config.yaml
hidden_size: 320
num_attention_heads: 5
num_key_value_heads: 1
norm_place: "out"
rope_theta: 10000.0
attn_scale: 0.125
bias: "none"
parallel_block: false
init_std_o: 0.00602
optimizer: "soap_variant"
learning_rate: 0.00676
batch_tokens: 65536
max_seq_len: 512
train_tokens: 274700000
Each number is 128 + 24 x the weight over the matrix's rms, rounded and kept within 0 to 255. Layers, rows and columns count from 0. Numbers have three digits each.

# q: layer 4 attention query, 320x320, rms 0.114, rows 191,255,319, columns 0-79
# k: layer 4 attention key, 64x320, rms 0.11, rows 63, columns 0-79
# v: layer 4 attention value, 64x320, rms 0.12, rows 0-11, columns 0-79
# o: layer 4 attention output (transposed), 320x320, rms 0.123, rows 0-11,64-75,128-139,192-203,256-267, columns 0-79
q191:126075109094145135137140167092091137148105202139124112078094122122116110129135115085178154104153103144153137161092118120080130087106047095134122128069097109157173156136152126105186163101143148083115132156146147127169123119097141133138128113
q255:068109158141131162135157125123148104113127168114125112083071182115146134138102114155082109146124099156099156138180160189138167116197117166126143144084134104119102136130143121144130147123123166112157085174098139122133128131086106130144147043
q319:152135129102186150139134088106132094063115106127139145135131167154123178134150117109132112167110116140126113198160129184124093136102099118196115140119107134093161100138157117143109128139139105110099125117155144150112152103160142208116153119
k63:145097109184132112103145109097141133129159117138124119136112117169146112121167128123109133120128137138125117118115140124141140135097083097114144083129148184103104126121143155131127193096145103127140159138181123135109111119131174130161112123
v0:120107172153113139152160139109099158147133130190142117127113143126120126117101141124113107104128129149133070116158105139148137130131112110113105124191154128193111117106162134109145161117148149131133121126124113066119143087159105112119114155
o0:129088102154128075117127118143148171186106134080129153129155137108125114119125196118140118139153153172113109104161136123127100161092127115130140170129146119145142117086128086090118152075141166157112137126091127101150153118129107111143116146
o64:106164141123144134138120122111139155128139133146150140115120139134056089124161113149123114174166149094110115067129138146150127159144092110130100130147109145131139129100151121122131116105175146116126132175122137096135114096146134054136110116
o128:126135114147158140180114154142109104118137106120104112098158126112152134148146136110123136117136131130120141125131115161114147118122170143149165105113088125126124152137112122109096149177092123113134151129160132186119135112124135147097123112
o192:137048113108158086136164141163148145139167181079166120082111160141123116086094131119160147114127150167137108152080173125105141109148151115153111122106177148147138143137127117124143117085149082172106112051118135142113130093119114153106144156
o256:137196126141088173089094091118111128100144128162111103157110125139130177138160074182153162140123098103150093142114130092140095109142112123114130131141124150108109110179125134127151105143119092146142167159151077163147124158090114113105114115
v1:164134117163139123159178100106079083137151150113159120148099113129081177113170148135097098141131174109142142135128134091090130142095124139131130174105102184146099175140098127169135135110113094139095150137138143152132128158105121183156108110
o1:103146107114127154153138134127109120134149078113122133155129107142145176078163132130129124064117187095122112114100109159135060135096162121098140151123185135146151094157128112156115172134123106120107167178128129112116183173075130132132125165
o65:105109125091108105115116168123101118119157111179106140072144111118141151113160127147117129148161108163161144131102126114134152158161123125120142157082126138154136097154198134096125132126133143130133157117139160103105114131103174124166117153
o129:105163107169139119093166129145122130089118151115093108166134124089166166130140119112138127170107155141078112119131075138168141189143160150118127137154134133176113132118137104110142103116126141132134126120125149172108092094112152076164110148
o193:151130089081136122108070152139105180174107094150152146094132126141112094107105110093138140134108163118142126140152203134062091122162098115128170153136155106107150121118140137163115136124139136108144104141163092100128161135164093088101149156
o257:140130150141112146160176141109162108106121169134133114131136140140117124127149103141109128138123068162128137120157117125150146097126160139121118108111093088093117142109162108115086114151142113122152181127112121112137113106171135131155130099
v2:134132145136121110170120133070118180133129132172145080124122147130139113149091081165107124142080116138115145114103153145149084153089174102137136160152128084136113103130108132110095088151185103133165131101082153142116148149134127122095132109
o2:157113139097133159161129151131126100140084133099145132097134125152125137122103137155130164147132111110132140138155180134134144123133171131153092108139138106100133137137105158129082084169160102137122144105126145137097170142118104143134146116
o66:130120144203111107121117095126149147140111151123131132109121140084160108164110113176124115193141117090128082115101174082157115176114142158102104137167148161140118140109143123153127177098159111176158106110135132115153151113130110115151149120
o130:146185102117149131109142138133142107106141093131192158141187183094123124173131091133093171146126121173166089115118078132138180119159149170146100108131121159074119105151145138150084198090102151131147131105149149100097132109123187153137160140
o194:122126142128152121120117125117088116126101104146094082141087096165101124090132109093135114145123116107125187126113112116104116135100127135140156091140098103135187136114139125127122156139118159146135180150134126135130110145152108115149101093
o258:129131120125111118108150107140111133102174100135112168104134095132130143105168131129181077139138122126085146124172122121138128127152106127102145128083147078155104137115106102136142114126122134093149108143113124120115070152133109150152122157
v3:129155110127131105119161142139126113099112165143135112070138145135124111097141177144110118121123119100141161140158164137087119103115113152149137146127115098078164112120089149132065090141116141122137148139146090109112100151146156146168112128
o3:098152126150149106120164142125113145108156108172104135133118087082078141117140136120136114153108141116121134145124146131163143090122117154105130106132149060124111156124150177127127127136083102120077127100148156155133101126141154124160095137
o67:124125155104140142184115170099147102098118113093125169124102113158132109110113140106158110102119168121134119160133157108183067138134118156101114105117170108107142151135095155155159103104120140103130133121129115099140103136153100069132147113
o131:112135103138122118076147139165128112097127103157182119122158182158190154103129093126096185099134153135153139115139118144110166152112122098140164133130080124134093132141130132127110125169132146109150122086149169132103127113101116122139151112
o195:108111189114143119107111105107094159184116158168104078142093113126130107146125139123162122200167126105131144141122089132106097182152090129116109079119096152166090086118122118155146127140122133149100102149110116123158114139091099114100104174
o259:157159113119121172147098106115117118103170121111138154166128131119124171136115112117056090143135107127109099099137107154133106101130128106153119133150125186123145110115143145100122122098155129121126149137096126132169156110180113129073130112
v4:096189153133144118160119101121115095164133197111127109092146147182169130103116136170142136118144099172109113115111135113117148132123109139163148126146135112096099138115133074074113127127079108121086136176107127142099121146157118121163112149
o4:110143168147161144195135116133112138116129152154155096127157118127109135118089158092123089130138087175114104167101093161112157076126125090110137102114130104098129133148128145089105107097125085094097114122148144126122128101138151146129106116
o68:147163143129137148129140111123119126142167097138132129135114111132126092087106119166184110126168128106106145141097114119101148127120119128152159135137113124174100118148142152151088091120141203140103119163123142102154186106158175135116154155
o132:144139149168115104054136144143091134138110127123110170100125140150130121111147068129149125105143103122154104124089131094176125118156106089111107168108118146116156107125165113115158060154116131148186131116105102122134111091145065107144110144
o196:084156137150141116170091130166167153140089158116173096121141111148143147147128121127116108120153140119139123160089122111133151159092097071113105092137125126134133147123118130121156156163129115095123113144119142110145111127118094106130114152
o260:146141084091110151102138112141149127124171099130113150154114132078137122141150120118088142158106175136132138120174103123138129129126158121120118182147157118148133159093122154168147158127136129125128150123128090128117120174124152113087165098
v5:113119135143175123129159152159075131160128115116123141113117101136087116121140151141124121140123140137144106132110105112122114110131157105121142106133142124102109144112133132116123170119143107116154173138135137162145081135107110128145148155
o5:120105142120165133093078133159098161172130096141135118123122148168099125120158097164140142100116186101142122139145121097144108119130134126106156143148118172120125133148118147093121159092117125112139129163120140133138122131133097111132130125
o69:121109099130129133130131124184114133168131127106086156141114133113096098111106133166089138118124135160136135177105117121148102119117143122118136125121173148112122139156128122136109175151091108142119113123110118113148123090129102146101105160
o133:131126089092137134147132126152133117089116148151137099179138100092151134140108117152142123166110124146137142123060117172142160149153121142150107100129130111092120130148161101165183114157101145119127131117127119146127129105135191165104108133
o197:105155099116136116094178166134113084113109123097154166146120129147118157101114116088107088136146144135171140168160175137109087096108095099102148123126092150131109113133109171099143149117146159131131143128101157073134169141126140145161111108
o261:165108104146095158154102146111176145126149151126090133110156127087145130201122118135153100122125093131158126128171146121140154123148152109154132137113143152131135129141091127143112115095157117143117079117149126112119100126111116136136150132
v6:160150114175156106104128121136131118139173157153124125158116076145139177115132119152111145104112137127178129104154092129136141146122121124095068148214120117151086144141115094142119107147128139129123124096103139157078117076117176127100103145
o6:107154128130148146117099096127088071124105130157115118103153127112121149124105150089120103132134152154154135119124096119143149143143101104096142160119091159118121113160123094139132123128130160123154122093137142125143113086123137140114145142
o70:121119107113113108141117075145146106122137147125164122103083119138078163103173133157130097107101091131118146121122093144157160096153172093142072111162125132111109107127095112135107152142190166111153140166117137161152119157105117148137136113
o134:104151173094126160159143121160181142089153122168168170111087138128150149103156114138124126123185165130108145153091172128143148126146107114102148087109094116093094179113132140123147128208078149115143086110132136117150146097146103131175126138
o198:094125131094155097106122137159122102124106107111128169119115120150116113141087134159153110129108101136161161168151118118125160165117084112090158127146095153135128095122086139164130105148127158156129196112147139080176130180105135148130113110
o262:128129090129131104169117172116103139099127088140122085122122115109132074129113114115141118130101120095092117095123160129084103115125101149152147078109127101130144116124096129109046185087157116075138120144165122119156111163127106126134127139
v7:124130140104129136136149183099158123119127146111115131122118146101144134105118144135114145121135154117120152142152100116101133132122166145153112133155116128163115113127134113098115090113123093118144123134129161146167138088125115086136183124
o7:124099093089139105126101109107140112110160147104131157135138125140149149132138159144156130132177066123128174113156120105161073111119158152120134114109157135134108108120128126161123082108161135093114100155117115112131126074136174116151111122
o71:090110107119065089101111095182128112113154126111117160107159142141108133115133139104115100118135127148137135159141129135096117122129132117063097122100147129149140141125108142127096102129122124110119144089129132137101094150184157142098188181
o135:132156190107141182153143172108117097128129136151153128152141142147083157085128104143156118119116128132149139150113165102107162128144151120136184150092095137118146125139117124146135152146159101127125135116119118142114143107124131117148134150
o199:129101073144125109129119072155141159125093088137108094121119133146137111201110118088104141144106125095092117091097091128163137078154110126139098148123156147143110134109153135111108109122137134157135147102162118169135083154120104125105118137
o263:132129145145126128121153119135123131122149154131135094132104083126105127077145148147108124125127154121148122101126105161117078185095117147112128107137089094103129145156133096146121094176109115114108119171127120098143150160104119150141084152
v8:143128119113142138086133135181150137113146131152099148118139105190140046078110125131145145107121121108075127146143118147049139155141111116172142118152097107153097129160093130144116129109095121156116117129105093107115162127114109172090130155
o8:155133121136144112151102138103122120121156126127133117101133127159150089096159169105161134106104107107104118118177108157160100127105112128104144137108128156094124163147107140152133149129153147166139145144145136110145111131141162139121130120
o72:156140164067107142127120142143176084177156095117103158146106096140125181118177149104144163125137132139131141113186156143138117121148131137148102150130148166144085130142109091174128117129094134153138125157127105133100089132177141148135083162
o136:118100105128128118096133120118139133148122158145096138096146102098134149158121129083144141134142135137150127116136144057130090134119114148129107107145134112179158119116160124155139141105124140084122173100134137124169142122154108131151138107
o200:073115143108125128149132134150108135107165101136149155083125119084123111124139150150060100124100122174121120129096080141091195157125101119150123096172091134115145100097103094154124132143121096153122105121100166105103158119102092115155140121
o264:120167141160136116134150128118132128105089074113149106126113142139164189124123128127180116176130108093156097102104148139145160106149141134113121120126132143129142093123128136043137129127140166111130095148138155142099131142128150089099136096
v9:145126122067130106108123080133126087152110127125086176117136140074122119136107149110122117107134089140100109140103097126100140111138163088186113130143157158128118124151140123095130144110180132142137121148115130152165156125141141143135101164
o9:114130080082140095109034122132111160145056100108133105105135118095136127123073135128127150152127108133140176136149110143095156136124112107097138116150129083089103132121145111086130132160110136113141155148100145129133123121155124144129117126
o73:126130148123119116171158180102141140099118129112147109127117159167138116145139096096146140120198121151116117172175116150097086123157202135141130100104130147155144105157126144098129127157100138127116126137128131124116132120126130151116133124
o137:126150131147097137131169133129124098124114120116175128152120119139138134095119121155158076137127143135107131153128120187112111137136122121114134101122103122159183158107133139140103130155092125097137154149119123157099135157076166106123155109
o201:177151112130095141071101137096136141125113105129094155148155168134138092179159177163135176129111143110110141099143121101131139150081114150118103186124139114125124097145100153156138112116151158151130143138176090120124133109162089145110145156
o265:101109118158113147123124129124147138160203132153129136130091152179142149095118121103145117120109161125136136113145122111158128148128113159113133123126111115111134098138114147121157114114144108121152121125122113159185113173100117091141097113
v10:149088187137090100090161130138099144127123174140102122161116144153133149129145123141128098146157093156125109131090111114125110150144151179151166071118106120143127110114087120094121144115135114127111168112139142137113147153160151158140137113
o10:176161143118121094115119117107109140177143144135144098120162117142130103144087152112072117152139154085139148126118132104114071190172097124156139138111089136173138151149136114118147106082138148158157188124115144124100101151086173126111138110
o74:148122160128147133127134175133141130121156109164106148095121106151113151147110104133110093124183117090124145125136142120151141148100093140151125088139092137127133111111169157145111120132167121141105129151127144116152151107133156115128114128
o138:141085104161123105111105102104085101121119164136193141111127091175150143122119134132116116140148152130101129135145139140122107083128071110139128143078145138131166124132108144135143104162130164136104127101115164141173108130092106094118126097
o202:097154152102147144148116156083147128147116127141165119115129134132124148090141118072116122123136151120162122151097149151148105156123134098098136091134124131123164119132170115126134142158092118100139102148128135152120137162117121164118121166
o266:060144150123140186179166139114155165117152077112082122160130109119099095100133154148129117152121148187142149113162109099099130129113136097120133123143103104064091144122088120152067108115125155082129116155107120135188153083143107097141109138
v11:117120133116138138152104152092077105110135116148114139130116124116134118098148148083145113091143139125134100123094125155151150110126131165082162161138078129109117102115154105099120107095090089136115151120164147131111146118135132127107125089
o11:125153085178121151157108141129122098101139111123119099156163156138138124081119131161109119113166128151133139096120122137112121120132124140096178089131158134102143118136132164139111148149141140122099096172139143114142181150120147144103108126
o75:127085183125082114135142143131130134110153115125119122124163108142178149084094121134148129163182095133140082164123116096149146126123131104111124079131145090159093113191134130142131107169158110159127119174089148151079147119118130168109115087
o139:135109151081139119135139102133109133107090135139157095089101118147113099192136146147069090140112093111144141133088116187120114093095129131146129106124108122094161151132105142157106162117133151129146150108134156110130120129127072106154170166
o203:132176111175145129165196150102155101118176146117142108117137145103102176111120148058140138099148157104091145095132150126123086125125114111150116081160134106120136131125137137055131127138135119106142108140114142120141102146133137106108101103
o267:103166127117116118124107128120114158131113104140113197143116110121142108124123118155141164165104139155113112125139135085098110136126109100135153160117131161159127141084113128162153140096126152115129142135104124125123113114113121169114123131